Weights of a small transformer language model: capped logits.
Each number is 128 + 24 x the weight over its row's rms, rounded and kept within 0 to 255. Layers, rows and columns count from 0. Numbers have three digits each. The size before them is the row's rms in percent of the matrix's.

# layer 20 MLP down (transposed), 1600x320, rms 0.0873, rows 597-637, columns 240-319
107:138135077141187147130169085171133125155113126131159135130149121132139140054100135131140090144140119161195138106158163138119101156126146147107084127156109144144117120113121092149146115165129143133118115139135109079093169097122132094092135107
100:163131129164152119151097133147123122125086071142164089119108098153153114128130081072096126130122146124120133121119098168144105128097106139123128129162099110090139117074122102190135095127154125116096142126153103112138131102148100148110158176
100:141116145107119171139114182088085119099134129155137130092105122110099106083138172127159106130151140132124135137108117130131146159143118188110129075127145107144161110157107175134177089134126083099166137111155111137083114098102110156177074127
105:092109110153154126120169149145088165107105143100107140142142079092121124117118138104111098110148130153148111122109107111077110097174098119122139139134134080118143118128183120159111122159150138104123125086174137133154115159148109112107114138
100:128086122106100125125169106118117119131145158123169135112124136126101096103121139136125106189123154118105108109153148150130128138123160130118124100120186147129124125147159078102087174125085157126153130104146175137129079096160113130155150110
107:180117093141118111104139152125093061139127152123125151112135139159138138159078122126148140117129090162112138124124120112146112095136142117140148123106095152088085133113153150153120145104175124120146137172163081142108146109129168097121139105
101:119121128142100189115109134142138116137111160117122117117149194112121138111128094097141126119139176096107173131128098105127118174138144101171158115168151159117114112143125106152168124124084108119174139148161148117144095121124128153132139082
104:159133110126084139087123163105145148129153085139151123138157126146152122104143146170139114138135141135094163163130134107101128096146135136102128128081113139111138148153144119123121117148124135090098119116137169122135111114174142087101152124
107:161128107132076102130141140163069116147109143099162147073137146107147149102147152122109142140114170069133103098126113123114107146129106128158153121159145155119144128141112178142138115181105128106165168100091161095091102150162129099107121122
102:110122175122092105100116127119100103136163121174146126146107136152132139110113147165113129102167098119107147115174127137127115122132131148133181122093175183101141144091099109133110151097126151112136142120157142138189139126157158118109129126
097:133153114169094186110116195137133104126141158181116126126152111139087090103142099138141147107136119134154103183068116103115145141128098100125107127114132120097152130116103119102104112167081096134103165147129093157180129126060116165142122160
104:090135125091121140148166147133136157145145137154099123157113131099109132131145145129151136132083086128137179156138120129105100145155160107109139099097112168136155135155138132111180107154170091137154105130123202096145191143121170130099160134
104:139144164134124159122112103140121095130140132128085108117150140126146115183137126109163112095134092146109109105054126129143126125140089123111137186134148130118105108137127110163107118138177098141126155140107139142111145153112111082141113091
103:161128104171150090161100133116167115174169127105128116131105147155110130121160117120108132120115111129148158124139206135133124154142127134134095118147112152118129113094130153068115156147134119150123101125112161091141114083161122124099118124
095:164110153113106144117114114112131161150139137112136112114119156082149133125099163158127120062129145125104101118124081131138147103135128074134129131124126155162139147095134149132114121127123122131152130128176113039139141098158087140138113153
102:125150113117176109165126168117159128125092185130157104123151149144093138140081156135098093130143132141141103137072133127138116157131089121151152143132151136107143130146136126130173118154144107095133114120134100155119100090153136164111099140
107:084131130069138121122123148125090125135142138131120172120098134152102103129180109114137146131138142140159095138145163116150110107089111088136096145112119148126133118133128151131145100124145114144148131144108137133162124126136180094128109141
096:112109127114114135159130163118118152156124177097143116158117133107145144140136104133155153077188150091137166167116155116152132154150140161136137138102137142115133121101142146149116122100068089157143145082121160136142149134103127107166125158
101:128098150139104126165146132117118111127089153109091145168098136117070132124118106124140130110123121177143110129164093106122117089146114157154148135165104129164152088166115061132134139134136109113144146162104095122161096084137145105118164126
097:153169129142118122127144099139152119101144109127077150155109101110132147140098121161095106140160135126088151106126131103100119143129102126161154145137135161157067139120116127143124144087097147124141159126083104111173083091104149109119149102
101:125096124123151091152146164150102133159125140127096177140136145142158125161134114154110149121160112119164114151121102168102105143151129084117130124118137083121115134126121099109163101117172110098093138123113148107085074187131155116110079101
100:144098139116198143136121111140123085117167147097117156109102121144112147100115112128178107113093139180086163149126168144094097125144085113128088139142168157113128098135136154126116144137124138118132131102125171122108075092163100085139121097
107:203148137143153103114096125139141114091148107112106150110133202127134148109096146143143138097101107135184108148137152120164150138142175122135100117115128110137135180108133139133125150121083125108139114079141160150079144109129096136160123146
103:102134115145079100127160144114109140117110152170092111101130130128135133127156140096126115097105128081121158127140112150101113107150099110131134122093133166113129136076097148125134170080119126124138159101175190124116153150100132131136168102
094:124143147132158158145126145195139124112146136139117135116118126146146102139143125127119132153081135111153138098168121127149147119161098103150101122119118123126116130126112105152113153111129122143136170111133122154121118172112072116184111152
104:124154187126150134156131076124148157080128138121154115105141121133142120131090129153098150120148103170151093161109152161119087134097138176110090115097130122149130127075156153131142161113140115152116176125123123131122152104137102154100121123
104:125146152141157125108103128131133126093122166147134163147091171135131108082134108111149158185109153126123111127155121151152099132119121107101102107118159125116095140104150138144073134115194113158168110098124117152133107139139101157109145126
097:132115087136126085138146121139114144138126137118121152123172135112167181118163151124135140173088138094160099154095144131098094101148110108086153144092154088131132118114144133165146121173145130114109130090117120139165126105121105155105144143
095:076113145120138149156112144124138149120139109120155129104180155182106124110158117116119131176102162138102119122151145132148097099148123127170128131117095139124097151146107119130126099131170138149084104109179093123180103098151154146132192132
101:107133136118116095118085106132124141122129089140139104095056133114100201119096202178113093146115169135104131111135114133141159138122120137133112142154097135124122136090097145134160145128124094123111122159169122117137147122157141128137135149
090:122101125160098150079144138103117146105159143115086144097106103144154090136122149134131144146117106117110153183099171148141090101105139124134112135114135153106143127120117149130136139099122142152095121137098152116146104142120147094150125103
101:134160103151138129160086133117108147129075150114151132107086131133109125147129143119158107116123118125086130141092145115114195106160113092110136121139116128138113152097113143130166144143112122126076130123188086120142131146095112104167101139
096:139135108141100118129093146122104109138127141148118109108145102173161127133095150138177148152146155151122138162143149109121155156164118097087077200128125155117149118135149153142096135108093085125103091172113144136109133151108142132125162122
098:134163140139119121119142091124123157119129130111121090098153085145119154129090137118114101163151093146101147104076115150143125098159138091144136100115182122120153110118171105125116137107128116078152131138121166133100160149108120133142131172
096:132121111114105079142151077137135127129137151139115113087141144097163089123108112166120107162113133121146131132111128124141095126113105112116132126149112133115103150188096167101140120162157136135120137147101116099098101108155147118122111134
101:120158126122123116101141097099114115091119181141105184151148121132140170110132155094094101073126127134133114103114121184116161130107095158149135142088103127110135140143127103144065138135121127140146129180113113173093085112081153137160155121
102:138140109166122119116061066089101141160120118152133138139146084143131143074124175135130105102112177133093179071131096140112152126132143113127136159113092158111104147122105156124133103154144153149145108106119108107143137139138127131122127086
105:153161104157193136101119118123156099122136120092140119115136111138163097155125116137101120134172142170130088146126095092157162128144144143112142127133127129102128102121178159122122139101092168120161066109126124122124112108134156143087112122
102:138116110151155104116125120130187112138100122145091108072108057107197124137122110134121124123150119135140133135084151125148150135148094104107155114139149104157166143144141114140162120175157143135131151132129111089178135152154131144087148150
103:087115123117095117105113114141131114060120094148195139045101102126143103124153125112130152128149116114115141162171142132126132131125145105128108158096136120117084106141124096127156140134142172118161154142115129126071116164133117133140106075
100:113144080145112116103164136172126092152152119118140101129142152088163103103125150117143121105114134156134169099168144118163125091135143146103154104143120128161117102162109138172143120117106125097155093094138128104140160091132154139169118138
# layer 20 MLP up, 1600x320, rms 0.2, rows 598-637, columns 240-319
096:152128089150147153135137118143110136162123134141147086124124086112085129162145123146148138132088151124123138104094148126164123149165174124125120117097091149139144123121120120128096186107117144152151152136099148155130093090176130127151140144
100:135126154143097139133146141100107139157166108097071127185121165147145155145104154145116138127150144115162087150152134154128144137214086129153100132121120105148111132108102143125115085131123106137099134151132148155115138112108148111118126126
104:117146142114094093108152164154115154157181171139106132144135123136150150134139126134136154148145112142098149145132119119076121127138133131095145165140146130098096164136127174127083092128121154131148114148111125127117171106185130096115119117
100:103092111148099126130171133144096135112105109145092099114126133129102124154167142124152141176114084114098140156123130112139130137137137119142129152117142133089129102133165112125133177111147126182111088103163109145151093138149119137156086136
109:142160107151099118122084114128102085143142147136141143087181120173110087167141114077148097089122119157111117140107122122078148145144119140124178117135117156122147108117142127100158167130086116140115138177118144150102164113122165162115146181
099:165159119097171107124148100146167116115134092137187142154101127138111125125145132098125144155153159160170165108124092117142102128119127086125100166173129113130072118124108107113148125124149121070127171152136160132106098113086133145058153143
103:103144121118090101128138107105083149138129093154089128132149127091124099106132083139153117146149130110139118147151119104117099139114155205115138139088157148156177099139128129130148137140111141123112095110149133135093112147145119107137132154
102:154153110130109093141130110126083111162116119133134140156122150159135107140134153096101104077140123161161099086111099117096106182193114122109160122106109142125115148147113095113162134130110142133155131134126106126056147125127145173113127145
098:152140136104125123125114077136091145160159155190133089134178122141132092147110127109077100138158152124164106106137165107091123130118156127140138147113175142082132130108102143164110111144127158109111123146137094115145129125089124128084155172
088:120116115215121103149088150167090105143121126161119108158138128095188180115115120113113148122120118143161142132093153160067105107128119162103130144124146143117084102137133107159140120155116133116159135142139120156127074158101141129145093126
096:136160109157126134119145140149127139128118108180122125102127112140116103102140126147137134123145189118126092149125156125107102140108112168120116102109124125116140137098119147129162080134123160166097123114106171106140110120104146191132131106
104:158123122109102131132110165134158126147177131137134123127133132109138155152082149130150099083150082114130140139130116117138119134165138130093103103108138095122117142118132149097103136098104158132157153132131134096126149110119100096136125089
101:135121087153098078126122110075164112134135151115080135160128142137166144167113128122146108131116150091126197148112153143128134143150124149121152103096133149128117133116154106138098113132175117118116088115113139113153120137143096132111107141
089:124156111110145122151148131144153119100138124088127134130148126129176115100123097115135143124116103164134140106112142090151126153116139121136149106133147055161131098086141142128133114125092131107119142169150120122180132101112135093124144164
105:135109088128161110133154158120141149110146142120148108097161166190112117122116111156149198128142113139106101127089105106117141093144152140178151122138112107166103093137113134129120114158131165104145117123143137087151113146100119135082146118
104:173173124168140143090127123122119169101120151157115143106153117110150094170110164111100174122137104134143111122115120131154124111137109150135126104144127124135153130138125111111122091096144132116114132160155179135164129082162145133144108122
103:103133094127129132143142134097115156164119167118153091146131133148150152135136119102122183078158093118136089115172134130199103152150112154094134131142111133147101129086081141116179124097117104137115121198114168157142109095134124128164127118
103:112119140096118136132139069106123108177116101137126127141158098109103096129158155117141135098126093142147101143148097167126138116166137164134101120140139141108187127104133137127140111123106079088073129152139131141126138187117097126126128138
102:136118122136114109170115158094128104104097100150118145105145112140115164124177102131142142150093119101130125103125123099143149134125117159130184113140131116109163133145142115162121054133128143125109165140148116092135133145146157159128104166
100:110091107110145140108127151156100116151114106097056125110135152209160129148123106156181135149137117161172127129114130148109162149087115109104122166110123157136118139112130122125118096102161144122123125142145126127093146167079125131121113107
100:108102137158151152082126057106126079083190138104119151083182164152137129114113161149120139086126138145090104137139149108142099161115120107122108106137191167100148129116151106138127145164143130106155120146128100118067132133094163104128136130
106:139167131129126130095136122128123188117122123110143157140158136124154157148100140156118179105122127137133125139128168160178091151108124136154144117154130136127116145125144103165098136103161112126140124189126155136107096112128130116127136126
107:128123117088161139129135131116148120119152125129138125119130084135135125107113138083100120130120127141128102133126168103109129123164109107103124159108096147135119107123117125136143137146144164147110134162174108133116082108135154152128155106
101:119148119151122124105105120115082109147137131145130107100102141123154103115155126127171141131138116139154126136118087136165164122182118120159147141112130130137096125128135124090120155156103129119125144179136154127148201096094173112084168173
107:136124121135143137173132109166147128170116131153158131126123131087110175139157119125116134065146116121136137131146126105137150109192084129095161196132133181096134137111120139125104123115114122108138093126118139096132131116088096120138099061
110:090116141133132120097118102153146109148130155189142105087104136116089078073111112107128185108130112114142088157146135152103102156115128113110099098110127166106104136092121169144085113137154116141152158176140164085125144141115109133141171128
103:134126114084144161157141130074124113103140137159106135104121075119154147149144113114111160118122114125128125139069149116109145161127130135120130135132131113093084116114170146125132156098171123132118114143141128159108129108146141151151151141
098:111143120140109062124110109137119119131130108150094098123149135166128163110122103159136068101145149157166144114100154150158148111131108163135165144109171146114135152139120126125125159154175165111144117129132138132123131162127123153105135150
103:144136086148151131145146126146099088134146106163148121145116125112108162132131138139102150123099157153117173081148130129115171125170148099132138170091129145100087135074165173153110136154120082149131135170155110096138125100132151123116130132
095:084120142177149176125157118107137153133168107135127144123129101124155092104121120139044143151113110172115122164128122145078133171110086090119153153117128139112145125150104138154181126129114120143138138147127120114190086105081102095130168112
103:146145117098097108132101135117066132137150107130129148095171138136099134100153093103135167105098094168146100180142121112155159125127130126185140190131076140122143141103142113148109106116157106151151131115153088132118208139150136117139123097
091:115175098136111129149103159132133128168141193131136159144169138124167082156133125127122129098088139138131134091147097104099134179147144120168104124117116143127141144133091141119137143120151092141140115120106139114137129137109127124129119097
099:143163115152142103157162112096083163101069176126132142157110126171119133133111151102133140146151134125122141155094087120118102116087137100108121120130161101091144142097153184106105134131099107106122107183119152140132141139175113124087134127
098:114118131117130108153141079112109103122107122156124120122071150126137145138125157107092157127149076162136150104138135160108104130111119103098133134151106072097107149163087127116156129153142123134157139085190112177147115152101159157142141118
100:140125126133114095128144132083102140141193166128061189150135111128151142111160141111143131115078121118124087114140109103148139132079110142108160150114133144122116132121123119147107120142120127167093110145143144174120111161143109141156140162
100:121179132123128079127108155167099136158108145145154096150166091146171141147128145121106152109105122129104095092142130122115097107144130109122167176110104079105133117150133128148136090134097174139131113119094098117159154128162103152105161080
109:133166113104146140109107094107159113156140128113167080111167120118138136099084088120089163158113152104140108110103121143139114125123097091134090133076146125085138095141137120132154091098106149087126090151144148149147108106110139156102115127
104:114134141107107106113114118130155183128117130130083124125161125081165089126143083177122080116135112133149118107114149158143160134135098106100144129110135106095179131195109100115156087106136076098131153140121118118122115098120133119157137099
106:113151121166148103164143103135167128141131111174107107128196134138108119165111105084125098091140136126102144113140147148112106090140116139125099099125131148150122127142108090118136108144117102103122089122141125095125108140134130156150109100
101:131176188128120126156116143151133106136140103103139124129116102105127142080109150121126088071133119141126136162129138135151145134128160117114076097173108143116153112138125093112149076175111172155123158157103116130108160079143088139163095140